Weights of a small transformer language model: 118M tokens.
Each number is 128 + 24 x the weight over its row's rms, rounded and kept within 0 to 255. Layers, rows and columns count from 0. Numbers have three digits each. The size before them is the row's rms in percent of the matrix's.

# up: layer 2 MLP up, 512x256, rms 0.121, rows 252-276, columns 128-255
# down: layer 2 MLP down (transposed), 512x256, rms 0.135, rows 252-275, columns 128-255
up252 068:117083120105147154107117078125140131188094139153139123130166134094126102131142128127108145113103118132118130146135128151144119101150167138144110122087141167096164173121083159128129093123117132104095136110095127121149140122074149138102130157082148139127156158125116135103140097120099162139111143138107152136117129181130102165134091185132098112145107106127124179134146157167079103154110
down252 081:128136122122173129144108159147092147118151154138125121120110120149139095132100136094144101127154112085108148140114144128097123064131154126130106185125128128151115113132104156146143142106130145135146151153140144131154126126171117115108145126131099165121099114124161101131133175155088115117135103131096073123152107153126114110118123136153181108132167153115120152105170072174161137170133
up253 155:151110143093143165141160136180099119105121143136120136112131160097146174100122154107121127137170112135080122112145092110122129141198149073106054116130145103114121139115113129133128110166152120103132116160145181111125106114122114133130190124125108138166106138103107106140152155139136104136129136140103108133094094144137144097152110118124113156132099151090138110139111189120138147169125
down253 144:140167142142091154130157146138135069072146164093128128081097125093131130150129157119159155134108106119156142161131105141126127086105130125163094110109124157128126124116156159149137099135183124085121096082136117129119120105136127073125106158112118133087138126145117130112153100130127118083117111142140124135096174128098153117131095117123121152149126178121128148154115106171166124149108
up254 075:152141138106160153099109151132161190117109131155116124108124113130146107137129111141105149093173118075134140127094132115127111128106078132118095113114076168117148134131147118116129134150152142160142112164141146160166139123136162121140095157101148125129098174136160104124126147112156141134143114129128150079134120124123163115132113147141126174092130126084151119104114126171104128118095
down254 085:126160094133167160120109089132159152186123137148132124117148089110116101146129090133124125148132146131139113170121166120117118123084128128087145108093163121120117172143149123161164121156136170121135157137123146116131126134105127170136158092082114129129132159123134108144133116104080106151082087128131130123116159106163156091120147097104132125144136102119144105126125113155158173124133
up255 059:118177126125169136168124147097074113118165126160126135144145090128074139109152145097125126132134099137133133133148114107131133133155118120149165135150170166119124117084126131112145144143085148137111101154118138106139151113153137115166125144136172130080089117096116106157080159110142082126129124139161100151142173117137113138133090094114147141098136145098150152157119136155163128161096
down255 071:142149148107136103178141109086153153110134156101153127178120073106156166104119107120127148124109170124130102131160087167151144095128146105137108148148098137112138143129122100141122140156138130137090145139153074162143132135109146111156114106160093152156157143105125115129165145176115164091095128078096140181126113125103108116127122156108103132173146112153128090104122148127179154076142
up256 141:107139108155169099094126132121082124102149119122133140118130128116142151113107114139091149144150133159146153163174120141132125111155151099147156085124154148109114117177136119159104072076084132095132106113160090124117109118130150135103164157182129152182121139114112123119136137124106117122131180142094133121149123134081124110115139091109115120152136124132137111106127087081135122112152
down256 124:133138124147061131117172140109153114105115093106106128150165145105097114084117111130107140090150112142111105112131152094163092112108128099138131101114130096118152166122126156128130127137146130152104084163155168155150162105086135122168146134146091136157126107108107109117105166096143148129080146122127135159104123123171146166168087162122124173096124131099092135106142117132140130100113
up257 115:115146067131171107082146115127145126083110104108095146161107154127072143111123178117150109135110096103133118154149121127130141150112094115100107115134110089174126160151159127150112124069106143170129126144132115103089146127134134132081113141139127143123163150137148114122122127135117119121116140136149186147142127151131139137109127128106147161125145166154126152109131142111136159144135
down257 134:130113106143166161111091103116116121128125099123094135145103141106143150145137148141146084117115121094147105134124090169149124137112124124066123123157173128129113134127141127151104124077119148151170070113120151101137094109145110116125139160144111181102122136155144100150139141123141136107128117142154111160137144146119132055130140122120109128154127108089142128182112101138151119182153
up258 125:112117152154101151140150142127119137168162117132108124161104161132137111120159102140105096126135109118064109087126154092148146140149145145133167157134168114147172118144116068171157115116104125143134142175164131123148160111142128099154115162118106125128111140123108087121103142090152107148107095094143119094109139142166088152119123126140153123100150132158164153116144152105093124160181
down258 138:154159116170122120131173130089145150127096100141107130174099103142131149106126149135117118089122074141116129123138159110155103173109131134114148150105154121154154109133110133178154149087134118155079117115156113112094135126165085106157136113107113145140151146143106071125106122098128135126145133122097139151087131116147118114118088093118098127112158166094194134131140138154127152113119
up259 107:124109140170156130135130149161145148083094163094161121148134125089133133132167120071122148131100149129129128124124136143124136132102099152106092162140180128172101147068122153142168164141114131098131154147123147147148089161105135133143135105133111120126105089146085115153143082086150155155128132114158146112125093138132145120122117185112168154140152168103147133168121113127135070128137
down259 120:128107128139122100147127138169174130101100118138130092093100130142119110158106122088162082126129126156158125131115138134104147139153154143140148150117156166164119111147155122120127154073099115118134116115118108156097142123101122175155093108139100167120095104103134166147134115067112165124135079082103115188135142147132139133124110140151124158160080139150102141093125137121173168129178
up260 056:109087129131110139142140093137170144119126111124127110139085107151158122120170137169143103143092118114150112099172146131151136133143116101108098153134105107124173145154134131089138127096134153144147140134131133106072131148092168110125133157081168136128132142088099122126148099119125094082132169160142151097108085140088147139092106144143074109166153120139147102125132118117112089098158
down260 060:133108084102169147139103124108110120137100192121134149129139112134081130132146164169160144128115097167141112125136145081097149166100112144123150136173109130114137119132082071165156114157141167140106106173083149184133133110133135107098120151114077134160091109141125137148146160153146154173117150132140123115147154151111147079131158129111142147140133149144129146107117125158121104123121
up261 123:144115132105095103164132144149109146124138090106151149126159088106124116127129147132119135077139133167105146143131174102121112146158119121128107141114130118132109122168125169149132127111119111141149116119124135093117113112121169148114156122135071174157105181108123129156134129120100143198093118116138131142116104140121137141090131106123140121121127111144115105129115112117137122139138
down261 116:084155099167111129122139095155102163162156147108108144098153116151090111110127078114126090164174126121150123157148113147156090142107102150150146114140105102156136113148137162115127109155076127141110113119101176125126117132124123165124096142141096103112110144127144136171123128154093151114093090139161155142126085126100125151097132150120086091132101098107194112127134123124097171117170
up262 101:151137125120140123083144139125128130083138176134137161119071144137172104173143138152165124156129119133110121129133105136121134152104109148163141116139154144117156118156152133132151109132134211111131115130118140155107130156094160133141142077109089144138078104109108143085142167116154118116157149094154141107142129120080120145122139140107119148148143136157161145119140173159128121115140
down262 121:107122109118125106148118144149162130101135130097118132130129156142106112116128175102124115161150143126124159093138160099114160154115107101101134105120089135139157113131163107128142108111117134163162168155158153190134150128168110103089074137106107128112091110095114157110132168123111120099150107155124132131134140133145152136163110164150096134147124116127104127093131126157145082144118
up263 131:140140140162121145116092165173108147071136167120103146125105116105147119094115108158110157138105130160109126161109158148097184102128153126167124121146107119154131163130141175143142152067143147158124162100150132102158112109130101139082135126082126108093135139129133099133096160139142120172172085098117145149082163158135134101118159128095188134171134164120151140146119109129127104060115
down263 150:123076103140148149125133179119110130145131124154133082130107166108128133120114144105128129099146178077140104185122165124106138148142095128120149124124114102152118153115159167094139087099159154116131115085140174158130113113100133134134081149129132152107157124105103137115183169144141092163142113164161141118126133140166124109111139115122106172141151125103167123112153145136093167167138
up264 053:145107103139165111130162133154146079126113089128099115146096187141145131130123134145128127162104144121112128129110142153155054108126135104121117116140133093117140046118135103163100132143145107117140122106139069163094112102124096120194135138113156141131152108137141130154154091104111089156119110113138125108128145135131133070126113089088136193125111089173140167150156156148107107141127
down264 059:113144150126107129111113118144132122120142187053172122169145114123127121089143147149101114096096078112169148130120124126116142162138150110145156117144086157146142110136149139146134105084144116116097125127156122142136114144161139138122116164140108116092122145164068122105153099130163121105129137110154146165146163142097111147166128136182109137166112153114113121137150142144158151068106
up265 089:113152155168170109127114176137092106140149165128131087133078138112138149095128103132141100118101148137133092186097108169155151107071122139104127087154138140137135091127107132117109135126189136136081170170140119108154138162125145146131125190158105093105130116162126155154113139141148117146138130096103128103137139135156121090158115166070123141142136100103124085117121147099102132106139
down265 103:105117101147146148108107105109149133143144152108113107117155141141107146132168091142140109127114126132088117104145137139121119095156122141170137112137127125139120134134131127098090114123159123144137166112177115156130106134131162126126150143107095124141108084154114136161131116132113134121109084085059147120150131142142096088081125151152157130104112185174117140132100100128125100115091
up266 111:126105152127092125102100054123139151133156120155143134146138191135198088146109109110088129140138132119119143102145134124143118152099128112109114103129155110085150140124136129142125130134084166102149112157147144149065178106144145108112089127123195115140141150120120159131117154130115120147156129134116118093138091140154120173089097109122141137143139133138136117137147130118152130110113
down266 118:146121141079113101153145158160208111105138108153137122158119174117115122145138137083120088110101110137124109137127112113196128168108139141144134094105106113114169106130141076116176134125139122124139146131172149165099115122125141125101084104106147138091152108135150136079119121144098113092088116107112120130115135109166136163085122095162094110144138157134135115141126053138168105137138
up267 046:142167149114099161167104124108139132139119128120140093115040123130129159103122132113098128126125114117108108106146143121149142082083100119152121125096172156113128132128114099169103133123102129124124123110127170117130110135133157144140141143126117181129136105109142133096123088114067137136151143152165142112110146165096151085170120128129137081134162131138133073159182134119113126111112
down267 047:116140131171150138128093182169132131135139136084134133097127113156157129119139112099140123119094113134122130125110100101150101143190115129095126106162132129155141133138139096135156069088153118159126095155129090112154186128103133105130183175121136138129184160126118118128130126129122134114103124121077149145151098108119110157097126108132104122096128099140145179101126115131097143090117
up268 156:073095113143102144094118166147085160098155124130153127122124138126114095125104124104127130110103128123122082128143109152134117089125107116164121129105132126152134142143164116119129136138124121100151076140077160090115173154106151120145079124172143102146105130148159087125083082130134128129135127125119099129179139114128155129149156081142146119130099167140109151109094147114123111119158
down268 143:090142096131121087149125137111143106112125139160071138105149111138114144118145132133109137113127143085160145135142159123105074111113126126119137117074166146188124148146130101107136176144124118114149106132126095095117139113085136117132126130142093133146118102134146155099107115137160152079139147132125072092134114090160123181140146160089119108121121115097109163108119185100165137166146
up269 071:100098156145178149096098154149122097114162131177124117108129159110123104129142127073119117119147121106110135126144127132112118086124136165181088160092125148102157143132123132158149147140166108134115136100132101160168137122122154156130121099089093107115125130085189099152129136095105107102075136139157133108116125112117127146150102152163167119124142186161169092137178148124110097135093
down269 084:102134161166132103113097115106136128140136168141154127107145117102094108163130163105101144096176123113110148158124169167147133126118125107126139107103157133161157159113144119120151083138083126141167136110153149091120111114116116146136168137120118142135131117119114138145134110135139130164133118116091124138103128131114103129223148159129155074135120136119122082135115138158160113157112
up270 136:136132172118147159146102162141147085082149110128113149139132129061116108084168158148163111190131143125169115150127132106149143137125115163123143095140144138109115080106135098076132128129139113149141118150129139121113091188097096161127135162136152137125149104108123126130138108150151105063164139124117148175160150094104129121148105140114103157136116118143133123112128150093126160159163
down270 135:160091142123127152117132115125140123133094161128150143131102128147119099116151141110147185126122118132149187124155157118166085114099105146164112105183107119135146080133085099112125167118095087142100143133119144145098122126089110151169133081132128123167133140143180112115122153150163114118142117137131123108134125107077127156142149115123122148117141139123154111138177128102138105100158
up271 044:126136102134137164142109101128110155148181146148140138115135171157150132122174127133097113125123116133115122148116142135111115168144174145129103144153138137117126195177088162140122075120120132147132114075096163115171117122091095131150133115085146131131118189135188098103175134132075085142134142162127104096135113075113140126156113117110116177113125120113139104146146133116123104148053
down271 042:132123145128123130183146086097086138103143119121135159177101099126148166135143119126116090119145137169150147160151109110143134158160084118115137163122145119148132130124150150113143116167135136098177135103132114110119075155100137147136138109173123115135076126104068120141119119147146135086150116137164146187129171124157125135151105153160111115128135146130136126146127109099105136109132
up272 045:116103101104149079127135135212089122126136151154098152134109097130145141123158147134100136124120145110115116144144116163133164116135124123139127139134079125115145100144108115123139119076110092159103092124121134129106168106094129143162134157149135151159089159116137130150120129109129179140124097109119111158084120128084116076148074144116126149118145137130127149130100080124098127166097
down272 056:088128099155168173146143114125125133139118139138112124125145085135097134120140122148127114098108173149166071111126092107108082106170153117134089069125185123160133121102116114140124140156133132132112116129117147092139083130130102072138131148125117118135158129104150124143103143172169131129100125156108121127151121139093125119132155160084149162118148128157087114142161126121115095138104
up273 144:089173136100173132111107155160111059129124152088139137111150167090185142090147102171136113118101142124128113151111096159145150145072092130138128131123144164140151117117156085121090133132138096114061146162185122117134165132111125114141132137149117131112136138143114160126150102116164101110143118116131105137094126063139123101146088124096116132139127136154162128093119156154110173125124
down273 147:115158116120142120116126092115054178147144177121134137080093105120105126148093123145121105089159153126120112113122132118136126134124138121124124147142126137140102137111136099154087110127143093130137112110132155117141113116128133146127119099155073144126091148157070138111131123124129185143177096068120130144141146126152144102128120116163095076162139161134132138155132115147120151116148
up274 041:138156102087153124134136117100136180139142144136176108160134144098114142109155129142150125169133076096131157097143147157099161149146099131126097134120135131110107121117123121156079093152107142079124184075123178086109105168148116137118139131152113112144096089142101120118125125099111139142094163114128096123097101103158096148132134165105100072124121145124103112105151170091138144113130
down274 053:112122146149093143114098103162126123125140107154155146145108118132129107127089095058137101087091151103120099169125133101146116111116114080145164120155129139111148160075170098104118075157093119149119085176151170110084140067100097135122121121146142194166131125172091120114133158125111178130153134125152159126120107121093135115144139118159114161089130121122127123133119142112126120108131
up275 050:102130134142144160077124168140116121141131136105132068065135116077149113123098108114096155137124123139110125121138153127141121148087081088147138090123134157135158111123099125164166159092141183171099137146126146151097120140126133109129149120061148140152120109108144136110138107105111108136162172130139132076173132172129088180095103150149150100127105134099102130074088108110136122136115
down275 059:100118110175147102132152115108155170134125137112143120126130128140129099127154088163117109126131126134159135118104100143139154103105138133169155090139165082122094152170163140104137130168134090107115158153088143110133104105113105131177135120152116149144154132090078121144167113120136117103089083103147127177126125124104110145097120133119105132091140139138080154105147159131094163127160
up276 024:135159158101124114147135135125131149140114102112149074123121087123153120098145114113100169113111108083115097118106109135131110135095131141116084111173122099173155116121093093133103096085164166123148137142145126098118147146082133135115137142098149146096114098144170135110121166119104111096110130129168163112151131139128144173175160157157133101137117134160120149149131153109195162094110